Each number is 500 + 50 x the weight over its row's rms, rounded and kept within 0 to 999. Layers, rows and columns count from 0. Numbers have three digits each. The size before them is the row's rms in percent of the matrix's.

# o: layer 12 attention output (transposed), 128x128, rms 0.253, rows 105-127, columns 0-127
# v: layer 12 attention value, 128x128, rms 0.281, rows 106-127, columns 0-127
# up: layer 12 MLP up, 512x128, rms 0.37, rows 0-29, columns 0-127
# down: layer 12 MLP down (transposed), 512x128, rms 0.365, rows 0-29, columns 0-127
o105 092:458495520546468527486458540546559399487541535515455632569425535483490486450483540489523500521490423432423480537586478439419526481569480456518508466486513432487410547436393477594522535546406490446469420496506478552467551444476504471496481537545469577506503488407503537596495410514466441444482504517481526399473516473505520547492499341583437474478440430432466479445461441508505558533423
v106 097:448504489560481528492518558539459478476492538443559595545445446606487426552520537474565530566488492459479535491588576553404412493471462484510438535497484543461589573510462479462595515452589425526468546477436511518519505407445528498447482478595439478532481479517399411523481565506489535455488468470554454531477443543448572458438500549463454561481574569493437614509517561535526590410442
o106 101:497437544534537552477540564481525459548496437508513518405450483391522484455486586608504424499478537397517429435473581502449567471470506527536468542556517560529404499482412481545579540458426476501488481495428561465358526521504484473496544577535521506463415465475582509458423465481562491411457509467434560472461532490556520609595488555447519503449544561519492505409454448534567468531490
v107 103:562495490527526508559386599487335451571525473553494524501532495533518569512593457521514615505451477506445501405507433549508480630500610524502486575559484464511553512464540524478537548593447442554436432472515500464421489576511475566520510467467451539500517443440489548490477453484501518588534441598537463485482439497509480477405455536448484436482470477483419516525514518538581484560419
o107 111:466535559548518463497470514446544468447430507474476518512417427444465487472482394502553566425530458548490433495420541584576496496422406517499485433501526584512476541484476467501392472505510524437600483535477460569517557515536512521437523455488437445512532520433458556435543523583447430412583501503484502459632465532582578491545494466485555524567478521536379469462515522580607513516557
v108 094:531516545506490467618510485424497472589507569487456436505510557523493442436560553522527501430487569413525525470457437510505465570524531565514559676455469492466456499573536562496414480493479448526451501553526380492522583529487524510528583468590482531506488411448509590544468522496529408484457536529558548464516454488521492640575498469516532427547569524472460515541536455479538433419550
o108 108:571462474548518640507572427475501463462459489505418445532487530588495611500508492593516550531535461592464450502421535434534514530435497436576540429480491567466495550463494495560417438616526556499488480552552448522472455523476496462565507438472471446497561389548550468479537503491497515522462346438495477577570559495431530487501513445483530533467461565485492520563510407457462414459491
v109 098:354442482521500575551542431541530496556570476494432526482501500480418433574475453481507508448543518447455507517538602565449531525490481517417558512396452511535514447493463552472478444567531415542488498500546468464482632500487443462568487473532388556486569522420406502592462380481422453514546559506525407534475535493470540500470589507496504493485442459553502589462496419529537537481488
o109 109:469516572381522510477611442456570520431532566535403509554434496512463506496586528641593467541443459428553503466446539455444606565506518519481418507476487428451492521533532439484385518431443511433555504465491546514478483551485529467457516469580488411517580474451526529495447567432533555453473473521451534399463499499557494472424516455491525501513493429456478574506440491424466541554491
v110 101:555530485461472529569535491408571431520545457474498451523535559471508484541569543547550568391510516514533494518372535507560466484459474558546499574496530518493451493445505487454524568553476556539559622609466422480466541464491502526529525504491602494467399539540482499530516573437482501542511442518598500486531526498498426533572431443473390429450461378419532494567526590547422456496485
o110 106:528550496517471561499513474492469571444475522589480478563593502533451574536457511419560494458539466570555515429521518469514484517465476472504494431487476494430527503499647559568506378459542489453414489421498480533553490515590541572501547498499581535549533509501472488481497439538428547552499558436500500517525459489585517573505476412528442333382572592515459489508495487471561557476588
v111 087:498552436546525543542516533528536527480611535469561458492485462585523478530426500484554473541520517542530483491390436430476514518474508439502435523648523576469493601485449480520495573469503570539546463538492446488491454389533479493505515593451485497562484565504620514436509445433509469498539491426572549571561440485559357518446518489546582488435519561455537470439576481462425509490439
o111 097:559441577416492419464445458473580485517461533495589487450526584447477543478515530402525456503533645382495510481582441533467448612503532481504556497498475543469481507453504518464512537535546594512432463636566515557483505511574504533603558572477527503589466523518536506580583473542504463544459498418562503546433429481464469582478455484558471470525482507540458516596517517555505529515479
v112 103:387501426449499471421557554561481580494454488523424547562518530422550491515497518527441456527610517509516502485488487452575518496522476444474459512500559483529482515521514449513561368537511509518527507533483517455642436482596400521526428594484463451585497499596540391473560529516459583458602536541508526595503455452504596458461517492599501519462429438468458499468498537504442527491521
o112 114:497470508533552421558464518465550535581494492556511433485523520457501512597435493536488548437551473447512511511597395500482517519449622578535444505456506434460434537481540527451452543392455482562492566519507446459459440486555532478431536476574573570458445499520450442606430448431481463479488504544541558568478555430543464545463421531502532621573555450580488449481550541472537530495589
v113 104:645582457505452559417551493499478639573523458550448442510507432499488529466417564572475528470419403491481473562569454450539444447477503456567501501434434485543514472492423464581518506545525499442558484542466604529545422477514449518520436420471502519550443501518431438500553466500415417523515433453550524547476555472476473449563352571512530485530558495553488505522495523493514508518486
o113 112:533447478524566490487505491575420468493504472449560477487532551401467482512465530490532540542541411495393453501544514474532463433616431494510500494493454472476520494495527500486484510479447479563448533426559477586461483483603469464435421539489500359480507618459600512607499519597445574484565603538485449566521480443526559550588524567522473466434519450445582475466536547500518432495559
v114 105:448510528495538434371475505427475466518444495528453542476429386596594477535534568455514497536542435506499630547529556488473503496540500447565507453445494585489523443467435460466558395502427482496422579562405587515500419544485509483498498495485601523505411555554452475498470515583409513508469448570473477556539457542446527514552500444506530543523626481491487461496470520420508556509516
o114 110:539474502543420534546580523528519514540641458492515502527416564501511499519526531523524552579559456489454492538458507471543457464461554464639541506542540481528480566449492573605508485426435512559465538438493543517457555384495491618511498525616461499494511361547493487495547501459511605456520583499505516574470499420539502469547550490463493516487491422551554530499516626531517554582518
v115 090:489515474516550580480455432432452543518566434519517448528608546538561463529525457560502573466541479482482569434453494537466439505499625473490464532471509449453502540556553588473448504520477418552436508476496408486355525476397442480573539569510487541569558499523481508468535482525473465474524467511563414470558468526510520600395497466533539569443484606535492484455440490516522517637442
o115 100:486465532542557484528528457476594510453427574524406501524450393497426512381464454536467451475494494559494554558426526477566502530503579483505539511520518514534585445415540510421454481561491497525458452597623479566517553543517536538543498459526471515446486449460574576471417564503538445527474456542456511503463502490649463447490560520491549492488529541525417618518463590600533497532498
v116 104:496456475446566453524413506419479640471518511361522503544473560470444471512502458604483466498425475551572415545475512530520516506615517496479464493505495446457483480503583547547479475478555598479519487425590453540518491569592497531369541491545534555495478560485515548504604466509502502530455446386494462461478568445513518509528444563490507517546495424505447547583513376528505499456474
o116 110:462605491470485519507438486524531504465496377597541443554526395538491467522550502560489494520415567637455627498571564417542516516474502515521501557589526542503550467408616443446506539565522487453570516502546461595554619445487494474489478545413485532522558566487539455497438439574427512549499566539514497544554501504451515469501503573513501515512458527431538482496478423459468501528483
v117 093:495468446469531417553622540527438442481496489477533427525533512434501454590537528537528497475557477481483562514463448524473482519451446569500447472589477509472510442460529509453534448475551490501557498482537477600546492479537582550490530526534582450414452520436493497456400577500453543480480588487499618479475530424462614526426412470519447533471439430448436541565494577458646492425528
o117 101:507552396539493592565388576559460507512453490521523445461521486535495502491497458536451569503497469539493481439638498489515651566485587450510574472487547478412461552547579511482541435491461405446496589502482462428441430498523488485521574476484516527550498431501529440471534441429561483470530499556448451444542417576407446476533445454438482521549508509519448483487590469529427464512564
v118 102:503553456479512573464485454499531502509438466457579433569488549491502397509460616525482499483463530528450445511524574483371448539491433613431480548432493508366474638495549510445438456390520466515554522601553434545531616560524559492433495426542494560459522513499480415509526480470450498526536587557480501525415499521479500480451480504566549455445463501486486561497529460477440479479509
o118 112:593508520545355563458539502472480580484472478531416400494397477408484468488543552478530442502417463517492509554498511445450528516540532568566498547512466519422485478468470459557535535494532503445538441557484495471526405481581431515450583442423610435492549497546551430400437574553528540538430436491538463422487423493399484463498443525463520477488531523529506511434449445423522438493505
v119 091:520633514534491551481450514503450502407549478435527604428528432677498560547537476598560526508637532564539448442479465480436486470511463445439467549545541477496516552497449506525425519498510477529551495500475525511492495484448469548467546511507459466476506589550471500446435564510484512417455448436555514390450409511518444412496505456529548449551508471468463447541502458490503550629482
o119 106:507428513520411500366497529499573473465457528505560545480489528539492488563501450423451502502502461351479462540522518513460424491440430473463485517556553534559474403454499444443564506449481475501519502496481528534439578527520545528558440454500482506474509456419575504510449440535412409520426425368560504524468463558620430458547413527496486363475471494469448577468545491505499497497546
v120 092:402525523546377519557542438532492482492504515492481573562494580541577524524471460487509534540439452485447601473543424519475494542447470480583552489469489583499466516567550578449512500444580455541462488534499579602493506465448484573582451434437574501555575438451468394473513528487498474495485508462501430509493485587489448519476528429614496481529518425483489543469498638445608457549532
o120 096:448421494485587635514528498544511521487436547474526456447591595464507521462506475459550460536528417491513524542464552483499654552499562514432525404492553481534609497497400516533552504478478476515536523556483509484527438488551531482528451489510511368406391505486475545483501539530429520532520458526470643441457488496428470480491518494482485529478557461557565610423570507470548492467441
v121 093:506416406584594453556465544498537528509495501368553435472539567491485493510581525489445335593494435513567385481469510540455482581535552525489503544461581476495506448491471494414479484474566509483554516519478517599493548456476529507471481524473401473491488518481599566436480539502528411481501503444590540491539492573498445453537524562470512488524451459478583405481525456502480460389511
o121 105:467491542492494611519474453591571450554511499599478574486506490509490479568486523419553458436505580524481561503581543526497371491515505445533473559494305525441419552478530471508515513462457481454585434522500516450500510530480485408539529554507488561477427443443480511471583543534457550602427396483565477461503491532472567499492567536481533465581492491398463506450563466482473475462484
v122 098:499455426546476472529526449559489505529495596557512511513486534462384600527473521486506511574496403404500548407553498492522447565471490465564523503513464587461513406517370457423486518519497513460416453606628546545477579504518506553544479525505484480440484464510468479548515546525416568447485484504423349501574402516475513554495590528514552528481481546452537488518548515473584487477511
o122 108:442504420438564476535590499521564452495540481423421464475506491466478483457511392577587467563541537498611479543461505491550458562474550499514512480506513527528459530503444525455572365471553465513510525469522493411518491514496448525470435507492505474517445499375548540466591490547572527413531353534529564490524567497422465496476402494403405565493494464489512512473442449395536458485482
v123 097:440497432445462527462522481489499487436535519493564421563479515565530552525418459466445551541535516436463525490513509501567551560466463493584513515470452493461608476486541481483408487512475538410483494466530486537469537546502477514565483441514529525568528570483380522509512484394575480404425503495545542588549569504534524581301524546462514503478454563516405526415483484561441501509606
o123 103:625554497536569507555516460540560564479461562431549491472482485432545503475504495464585492553486554520570552583483512520515487569510434402504480437543548530440488413524542466518463551531485438537459480570583487460486442530497540498469446598445547489435540476549532470600459522490598489519462580487419491373522500575432496393438440400435521512521432511541434496497450438517503557551553
v124 094:474364472528467477491491466490453485500566566398572478527466570496441531484523551458533391494526552509466482507512525493563483474538555493482474502493420525469377498520497397508486417429516412501478431422423495434436505545482518554487528517524511436484461524490572579494520569492486541591466613497569473608576463411409565530521432526392510526542436443538522501514428419477499494499528
o124 103:552493412476516505533482500450511440551570500639528461493524462498425497455608473578461472468444567447500432549552522494466436412562509457553474542491532457411464451449435458474538532572515407428484572506476405549529471473530459431473572478557522524457515480592507461474575458492479523560532500546494487519519592551458556475422590415539510478557485482402406526380488509491570501498481
v125 104:475437572632464505444553475554450425410424524526552427478568536519483446490621517476466550524511408433465507406623427502517531508555503527417490463499541491447468553538546452467518479563527476548484400537574477423495444507519557511576507504483511475536547552512563543487407485579488539529480515498501473508377507447627410556452513528522467568495460496516569435483518553521464498478474
o125 112:474462524504500550481371459526430462508555556608451484472512485473575513441504465530553477483488523427493579581457461597521549435519528512504495496523527429472448533566473508415537485502426493495514483488535628548568445508495394617554498501524441572490445523540376452516593517477503394443450465538520445555547445549481529459484488493526515536399492456496450592473518426546523422572484
v126 122:546489511493445460461486447465522511371527537511439485455549664465511479405490447554522441544546417513548397552495540557375456491508539545457480500503474435476484504549563534441424532530513503522517543512579408540457575534535545509529475520494453527416507471478529448541484406510446418458548550408571508433451556396468522540474509537495497427493521638546541522546481438496530480468485
o126 128:525526515505502569455479478613403451518519536533393477527480433583455465435563543495511497536435536489518576505447530540482582539451559472447563562441439583464547415536410475411462499593548470508626391457515449510523503458474543447549486486539473487519499624471588496470453475542556557578421528491477459514474421532525497516527510540538563506542461536453500569502461497522448474492619
v127 106:480497451425550531430412537489510501398438484518500582463578437480564449522463555482440593425602481534543522584473534507483521556583474488490529566514465471484535475523595380539413528488511461541480448508546573430589506570489539439569509503498463538435577509457536462492522461488504560477509566516529548551525489478528443535535415434459427486447446454478474579452411519517351495524492
o127 109:620567486523490402423359495462360495488443486544536504464439482540454563516560577482470533534547547395560586479482492476527466548505511502507457471444481506559520525544514528474480473336457490539547525526534490530497487517523490494423448430519474450413526520571533454450467503464428527461505498499565510439519434402565452405481512442541501498564515588551479435491535420475530559555526
up0 097:478496453519427441487540520409467402512524479439481555502521435448457462496519516414545534573455568511543460529553531551490493540481412467534424524557487572505509469437584434559447560388548467487563517428538514505486511539554408548520493434517563554466534402455558532585485460522499442556501430560549488481509450564596485425507447543492537459457463561589527509435517577408411493478588
down0 095:395524486596516481528434535412461455471464496527412444421510463502507471526427553457481481511532448519523591504534443479472455574476431568399493503552563486419456453512544543515493568478520588464502587575506467477535540494444497522497458478449410582531431504526478420446598491565596542517570461462533568475496507524479459545496431470470609512429573438477576535456598440453571488501490
up1 093:412440539542480567542539492460482483510566440518555543434541588438513525524542553557529502427494456474548516543465538453465550531509506429466490413532473465548448518388498390533456421526437450522559465569404508579479558520500446487505482459495497424475471494466486530526478482546442493433530483406472635601469514521489487588532543551479451429513523522632439482565469548575440600529511
down1 094:547566511503509571513436463500459563469500551459428495481593480583470433488415488497504595522512457497548510519555471519560471469588487456595480547496505537540534438500460567489586498495624520412430563501573480455532498386511569523502498545492449574570449551530508489473610434513507528472479484506526411463510482427446505463487396494480487589555469589454505548433567444509630449517454
up2 099:476515479515444436531521509495473493465476424550555431519443590516458550495451532423559487516527585477479544492506504504560530535611509494552465513494468542538458611480520485433462505392400529539436560483441390438503474546567506492613488550586604477469419482547476490487439516476496592558533510511589584451535433497502485499449579440491440490543508490500518590431505624425456533529460
down2 102:480547516411486523476476535514495415485581443570632421570375482470503493447459446503488525529537450578512533505539393495522457545488541570489580500550506570422516564395458529467470453539449508385457457517515490492531395585482568522493474426428598478497456531475384512473555480491555536459576537523500462462467459510526507589556447507500451454455518435500513566452533452484485492470426
up3 099:441437431489539460507523566530423421505540464522589547422518491497425521516431465474487483517495479493443534490532565488466529553597482629531523458490574535489484499547496503523608407465534469535453516525450457573498532539568474499433458479530536482384524439458540476447488412450498599655478511518566497587478574492443554464453496486549513564493481598581518444522547569469479421483437
down3 104:474597442502471464493468396475561467457566562524526556497580524545470479499463493497488503507511407494477404489437452547473489529526477428527486470590496407509526465523417478426570510422516563472452498533446589502493541520539515462401471546494561516514610506559512462583557459528456486483537495526486504511462602444591546553500522614451468485499371475498476430490586575560488380556460
up4 096:454466470548490455424552445521352486581552476384510516491383453520458493526522456473534455457528474528477491453524542494542488493562436583586461485573487458526541593453409491517525483652511451531494490554515470427530512554543540520441512506520480537516488435471451522523410499461568491549495586512486488472621491564453560410532557525505445515572546603537556520460418512506519518432459
down4 091:454506538473538444347533453489479503563528524584514446414510505485465537443489515455570502468538564476476579542499530451533527521516467427434530478445502409530465417488445575478532488507404503480540521518524510450511485545459575551470495522469551562437478353550490511511594505468448490517480544583541377448479525520419509546480535547509459452552530526373456534499474576428529396572579
up5 119:564452462472561458492407454479439439468483459436532453472466493484521540528490531408462462423632585505422554504527584462431545476513430549542520440458493543497574514386491441503436489512437468574564470491541559472501515463493494422546501456558486480468528406482525530584532511587438503566622516490555576514604500498544508476491589560542517564494479498442517584492474497531373491500541
down5 111:638478403495572611606590539558486496476497523476532487513612520514526451472489408505501477534510540467423513438562493433452520555463481496536547433510422513547469422536565535555448523495549452591545507437528537582492539426515484428490522535477558491420480482560493474508499641530475446355472447517526426494531452515553488551476532560482519522476545522451507528510470531434422574511528
up6 104:504495540556460521586551532400472462562459482526426494415474532542417488488448458532563537434479512442460466423556562518569573546446513517449515459432480496590550489521447509509454437584588562486407474426594574454452446505481557515459463509482433531578492538442639478568526422445480508456429493586480480563509520491587511618458456539514455464538500466439529496500455449523465492537483
down6 108:411482509447535528499471501460572493556455412519543420644503466477441569515525415475415454481500557534463560562490576435506601646456551428510484563529447480486576559408519555497514487468509590462511539448528501514523483487522576412570520521499474473422451478548527518484486478491519553544495482559487473439466560444488581533463535503505489516426554538613502552400468568536460451446530
up7 085:564491539610544498423605530448563588434609504545570432467420553484572571560478404471477503520547446474588453389498619513563494561542557522502534541477493476433507438440528421486573452539547501527513550458508487481572447472554518466539408455510439474539486476501508509467416458447523429565614502533526555475470518488502440498481494470459495562577480494490461504487449482496543428569526
down7 088:488479434411492472554451494539446489556483547520400614491529539487460489443504475609581527431447624485424460595470448515496416546550440547398524442496487482545491569502513521521447476442508477492498428532455494591466573461440529532528529556414504537451492487611467532540539543541490530463408530457531506534523535496433545554507610462548525488510393495476523502583503530503572569422526
up8 099:561555374583494441446509537480543504500394481476526507480507566550481455447508523567532489511451526525504511475500507504443470514549508491488522525566501482484435504447437498492520494578536339417563583427551504525460502479523438444542547383521531511575539513508531436526542401463506464463610420477487489414504515590493456538527566499563606447529565511378584470547454510463501425460511
down8 102:532498565500459413495558429538558524469570507551416504429462427553421475493459519491400481507523481507550443557403445499465599465450509429455534474456577545453580474548467448460457575346476502474462427603451545516555565521456498439510456530452514509565490496506495458427502473531559512460496576545568432481466435506466434510484458539465522474438401545433532541559482496517498430436418
up9 092:553476506437375465570595467552468516456462551442536535623539496509446436487408541464603490567507464461503448543473541522458511524462557546504507554553503510538482503516481539426534505490471551511482540534512514560477417480444500507506523433633457414489384417532445552457454572452480563429550482502570544512525525517522466452437501536522533455490521469529479520535368545423498519360448
down9 093:506597395465489521488415535572456509515493610499455551532525551546499499492550489482539402481512524427444431493461445521486489584553533484482392530493432403541507506467539472390456462524538497526360522445436510455485528460552462504449467470450495475590469562467490557532556509472559560551534544383608500540466508455430521369468522452514552534467402520486522427484514535523520513537453
up10 117:467446587446489551509478484433500545518512469484481490388469589532409414393523429578523533475543476511532529465536534623490437511549580488482470538508504518528488465629461499520519552505435468513508434580504482538553546513532564581505490492481607486604439561540476486441461463600446502378481537570493525478451550495447524564527494435468394474572463412489498457501480509544516430559496
down10 106:539504482425524544435404489522461462571542534529498438517473536490605457457446576512495547399469523436539514433432444495453457546414503465490523474453494541481501409499545555519564451491592457496399509458508402499442520545447556528458457456481483476377505378446564518450528557453516442435437451577463507449579558502538510541450462627498583514577507473507466505471501414524539463531488
up11 102:450508522516450484475489468577465477575494456535519517537458536616481547489477500458442520474462444533541531551547547523542483377478465501543411458448482462452459507461509544575560477616409500457482574589493443502449499472493609482483567474463502466481559461496511580367414561483509542516418474591521479553485605495477626505467465433504508534527437486551464437495561539541408527537582
down11 105:452527489452475465395445491560469412500580511475549527573477516510530565461466463413479497568508485452466499518416460537452484415494507508404508503470486543471458545501452512569531503543457489497561482425583396429433516402518441528485526495596538544579498458440573514382385497530487538485538504469489443470420573519511490472459460465464543437606573491436559470541549471489554455518370
up12 099:518521362486445508483523481474493507573522494516479508546501563436505487507504463520491538573467491561473497496480430607495488479582404500471534447525543543491420481407489442498548489525433470403495535537397491444547460539511469455591557501548493415579547475461546452471511421507508481511472493468481529572461538427599480531480539514584539578572537469469466587392443502443507532624361
down12 101:456581481477450478580576484515505459546482527527496535544434539534507453431420550525569530541487543505510537428501425538542597566551396540582521479505450522530482496412491487553582510477455384469507495499509525568512397535550495465603558448485465524490422556444516515451466549443466463465491583562466471529503457474464483487525640498443518425462605422450588603520433459501515481486449
up13 099:524510534427518529508525480454547512547534449545487482415381444549505471539475432450477443516501431470488449475505508411469565574517488584558521533440478552513647437580576426491439485634450465483485482501519529549583419565484472426432488419513479472516386550522515516487488458500469581466501503546482498504502601560527524571488526609466474499520523475597518544545556462395497479547474
down13 106:505436506565454611495476428494507499513526529469559443490455426507416480454511569549516508411466394521480459488496518471474605467436497462565503548482508491602470542502401486501546456477529583396562511441461505531490462560507558442525471456446537498500540525542471495509516544492489546557532465613442669521469400497462500447577554549422450451570483525528450444627498481506455526542468
up14 103:464550537484408522519568513530509502552466473547599550442453522494491545547405471534463477449589441479447440515582556591453456537456563538622561544532510550446514409586488432544511463545485530514477546488438568493461511489520435589521542523481490471476540500521434446598494441409490564458465500546494585465425485434525433612504495526485540515539587487437487518519534447595436461411528
down14 107:541461491477451599509505376431515456457540606548516451473393475535541553580475455499461504577502514515514502505519513528488489446499415541527584491514500489407483470551432527392524594480514538544442412540523488572485516531534542495488543464475390502538542496477417497477469473456543522445467611533518591488468503447544364469533445401538459514521512442507449520609446440516602476521503
up15 111:547404363509448411496474584426489473521545586427580532543517507511475477455444510504433491385462456569431507530544468491459599501454477548512554536533583510547500535503465534508503584472525525530426500473573533512585487434549456507440512537482485558396586460539529505509512458423470392421543451521565560448554550404440465517529521471519517511519561522477600428465512543439473513465495
down15 102:482534529483563535500459403532528464443475460462441407537556509454449552489575508493584523511515569503512564439475544555451581512550507401442401445523476517457539459566569516477509434499452491566546547478538431522462492457469499489534508490480557501435576558429524479498481425544481590417455434479520550508421586450536547530547528487514520441422471525481555581400468656584467560514558
up16 105:464527512460458513516464529493527520560539525472464499464501506497481465570505502472450458438446521513449448527520507488454522509501577431640554556473542521579448476499476481525552499559371425538519554383430531563553520490405477434448484548550582355452502567591551491455539515509468590504536532482459493526486414544484516579535538463547493532437492617505527582465513450584464419409543
down16 107:485476501482510482554461413498543517464537419456535444447505421496494575597493394544526445456490397522513494466430435470515587582508519496535461573500470527450467477524545482474484477427455515491472515469477493477459566525517616515364537491489478518483452446529538509513487503535563594435485574536416498478468628487609379478524511607484563510531508469439421552568497465420562474560482
up17 118:458514471403504490457461465496554417482595508510506510470503458504503445399530476569532466555467494479545391494536449530584461607550567570444486519540533482445468507441475564485461550555591569508562531394521483436482512375453529563509556525536540463513531496535498617468552488498557549594433492517400491560482447480511527492510467565463514626554451554496467456512512557481543574442424
down17 111:501465424525563560467441502474540509486460513418521574504451571451514525496438524562356450540487498439513473494475467449469508549484510514516439525573556482501517564385541521407435476485539456581547524523487573517484582506512537507491552538525618485490454528470532543563481515489414351491447411448480465477463462497614498443614563485511494542499477439505466437588493516487520579450605
up18 087:352470475587482398531448537536487436518484534567582559481537429561562459545483544471415440407470549540558481469519553479444486459503591562443591477447594529534540451509483483444436479472563489450486470436520458450591576463451446598473533456493553493478456567482424572448535541484522509553516513610485511563496499515510450516560558603452505508572485473486529473554537428521525508524542
down18 093:497542492480456482529466519540475603556601501437455521499407520582466501479542473534480516448481507492569483486510465510512313511580419463506487489524493465457544447498408553487524506492544473571513522467448473566563468535477418473608575494419491527569511485480495392506535513466609472497481547613495495538501520508447395539459600545492492459444550602512477474499555570509528535576411
up19 093:432504516604502507473577433508461531490539560519513516436442546505538440553644419483493460483526575477461545436574531549520522505469482561422505496531517460547516401603531510524605544574441576504421551477439564532460521467422449554443417475530488452440473449486478575445525437490459421479435467484568481584537473397515488562535518517544529371527554556473533519521536468503491519452498
down19 102:505434553644534565550523511495456568568470538433466544460444583435621483491543433465516453497479589470451541559490454468581526459525565498439589501535511473423550492497488486490569509494547436493581518495489646527514490499491412453443514458447475578490601473538497514490519535413453505520468517491518503611455468517435516407464507432499491532551455529477509475468460491544596529584406
up20 097:469498563593437526416492434494540507467472447538408560602553544521474548541463500510504499526479573563480497461503468556560405520507458643600540476522484459458519416470504535475508451508421530572510546511430449519499551412483472549535487483477568540485511412504396493456530497512411540517532455464542462538487528510447444568551406509567433642482519436480435534499562414491444539506443
down20 102:553513486465474579475462536509505354464502490515485469482495530556469657428456516477511575516482455506489515503511373477593447606507495537521467510554377521477568499496411517392537540466491468537434538454534423571540465406514464481426524503435508505471556435540529551386552501493510521566476456523473515504448581506555436576563471509566458465540519550458512473539484475467534552408449
up21 108:492494501517498534525536520482459481472540509467545531469490406561460433522327461481547483469480387479495549471430537549497522565518501477514511447442541439491490512439512488385502470575481584469458472518417453528593502517568427560429458498482452485480545487391504478534454575598573460534469587413475552502382473492511552454589537519468532613515444424508543493458499506531544440419508
down21 102:467526481518480528472506485564481519551503505504433596552434573549483461485557504470415496555516514485446586515541567395553581572424372520534522419457558545363550510476491555480525450571522445463464538552507434474506396498505479537549450552520432451448537555532382469484548488401441487459525438470573452494496470476378527465531510468525509510479494601561495482515522562480450418533478
up22 097:525529420412539484575623534487541497488526528516444489490481518512550418537471429537496461595503454560511470546510444503593509475397501508477481518569414521464499484385494523591546490515473482435466575500552550467466537550546516417537531477564521420429561534373434532416447524582478520446533585550516568555440601469474511529476551505483540466578546510487491464392516570541473502547525
down22 095:575519456461549505511461458502462485413533528563540509503458519494521423496596486477468446515515548508451502570514484550453434466495551476450633472532460533556554438538537488539449536517352424599484465444451555520476579506523444431434564526463484490462506508505508427469529421574568392459415515494478471540459517426453570473509502499520433496487578598425527610530425497605463480539493
up23 084:507478518397437469534414509469490477480466474520415499551397600407458510502484549495432477619567441465572539444495481447460477414399446519559545578452506417494483494523524499550524489515628562579446472535572441518535442604506538462448483571532453499547520516406524555453451477469579482503555395518558500457504583494435538501479439490568483458521477488457487497485527504447471490417468
down23 085:608453411536520447474478508519430512478504523501501537469530472538534497487450510528583457498484526515513473469532486608403557455605533450435483509551454462533559497457495550485490560413527495447466535562488471496510491521480510555505645481405413573455553518568510363537523479556459504543530568490514424525401443582501516494476612526550410507525485603455489556569521573536477534535581
up24 106:478511505491504608431527464441451570515466501491543522457602468466475521466533498488488570414546489495418493535530496565521466415542426505391454550548440574503566537479489457328463425488421542488534554506462558456513563514587564540480430530514492516509435505537482474538424416489563480527543508422445484452543528509481577640547500506512490562531573492458499431492545524450447562579554
down24 107:507483523526502589479487500388489502494566527439448530410522442512402511523520481552447510503548492484508524516555438602489438488447512456491500523452485522525383545566387501434480466475459465532547443527437458541427523570481402464468485368453556448496462460548507506552537458484464492437607481490403473490504484513478555556581514552483379505576676509465532469523511540529508462488475
up25 090:507387509616554429483473482473482444502470575444545397479480547394460545412545498482434570515553459556489382459456501464490520466423532503497442556461500530478457549546485570479399474537523482584540542528544509400453631519482455648480501555538463537558492384492524555482525518565494528534464554492532509478478476500544509497501559516543532500489527510467501499382522538601542458506510
down25 094:460531477511501572483524446548480460514531560477502477535538481500493415454543485511478400533592549540426536483509562519511451600514488441572498454501501510543536533473493500546403520454552471600509625562575584486496445479488409409478420485494529517454483548611483546486388511558509482525455540562470502473467455467518482448553504417474401546477553539448458611481597550429474425580443
up26 088:500539450493554478530534480485459528428441490520527517534487487472511458463499491555459507484358449507519457506677505560461536453442530432500473565490423445577388482609572470452432444501515487597505545458546515596508494477615501562464480471514522514490561592503558484459548515601542593502457477522544519549491552515554524490482560542546501473583578459432463495489433448522573592497517
down26 091:502549486523561363501594367433490560449488503520520537580471555510585468486486548486514538516489446509514444537567486518546445590548474479505529464420503443538431586545494425409487493468485503446486444442423505553497521598498505450539399515459510500546432627485415428501513450511492490527558495488510606530430614510491535463498515487456515540474582488433471475557554550500546601490498
up27 100:432484558494365499389490458525545567498534482463493517559580429509506559537445466486414455528483462500492610452465494567535495534443500392507401531497489528423494514525423397591508585516483492550507530577446611547502413495454509591496478507590519520479366461472508500474509458558440545521507501472518474533510535440513504582524459415533505457601399510544481527557526518530478499507516
down27 096:507469442428542542461474475532435472574518626559558543530458403511531519444559446503514455433445533558435545480568493453489511531494414539457576505509447573550538463543526543567537537552560565369487497411554506404547471448490479545548548499481436413490491506534559494485458573415501519398456573481488545465561533502465519509593453486450381582510567520532520524460545483444527534494446
up28 097:485499452462686585418520455473491526453481522489421496481383435546514472525493496492558488480423518489475533434516539582476420535485574446500533592572499584483587519473434543575452465508495556528513481485580439455454426509577487584489525459519589513552510395421556424564454493493499477489499550446463523494500524508539544497527466499493532482528437583535452472363495518526428440524487
down28 096:559534528464585462520504452470462532498458571504553509477483445477524534515595542429462451549512540420462496446456490577463447448511488548414530448516509503471559475476593444497631590566413516498475508409468457476522534559535569515477528486460562465597522663557562525446548571436441507526448494482587500464457545437499593521504468504447487448480515451521549448456383539503507433516438
up29 100:512504599546542514406523500464516582465490472420538544462477444474537502455456432564520469454536556441443491526494523512455540470435412449470562578494478494499527558466465473573476441447444432481461464513470468579564434484545513617476553589482460528500480510480524620460502526528401480564537581571531423506431534558492482551503442611554456477534497533472556551520454481498564379449384
down29 107:494409579512552569549519492572550532453458559481586455482469469552525450437495443450502479514519495528457468410482526457606447605499485579502527550528547409405407529383447451484539418446522486499599539503590495555476551582422494459459485542555464545558573431472468546530423505519516517565542510464461446478513499483524428502478471557572464493537534440528459467534521586552478459576576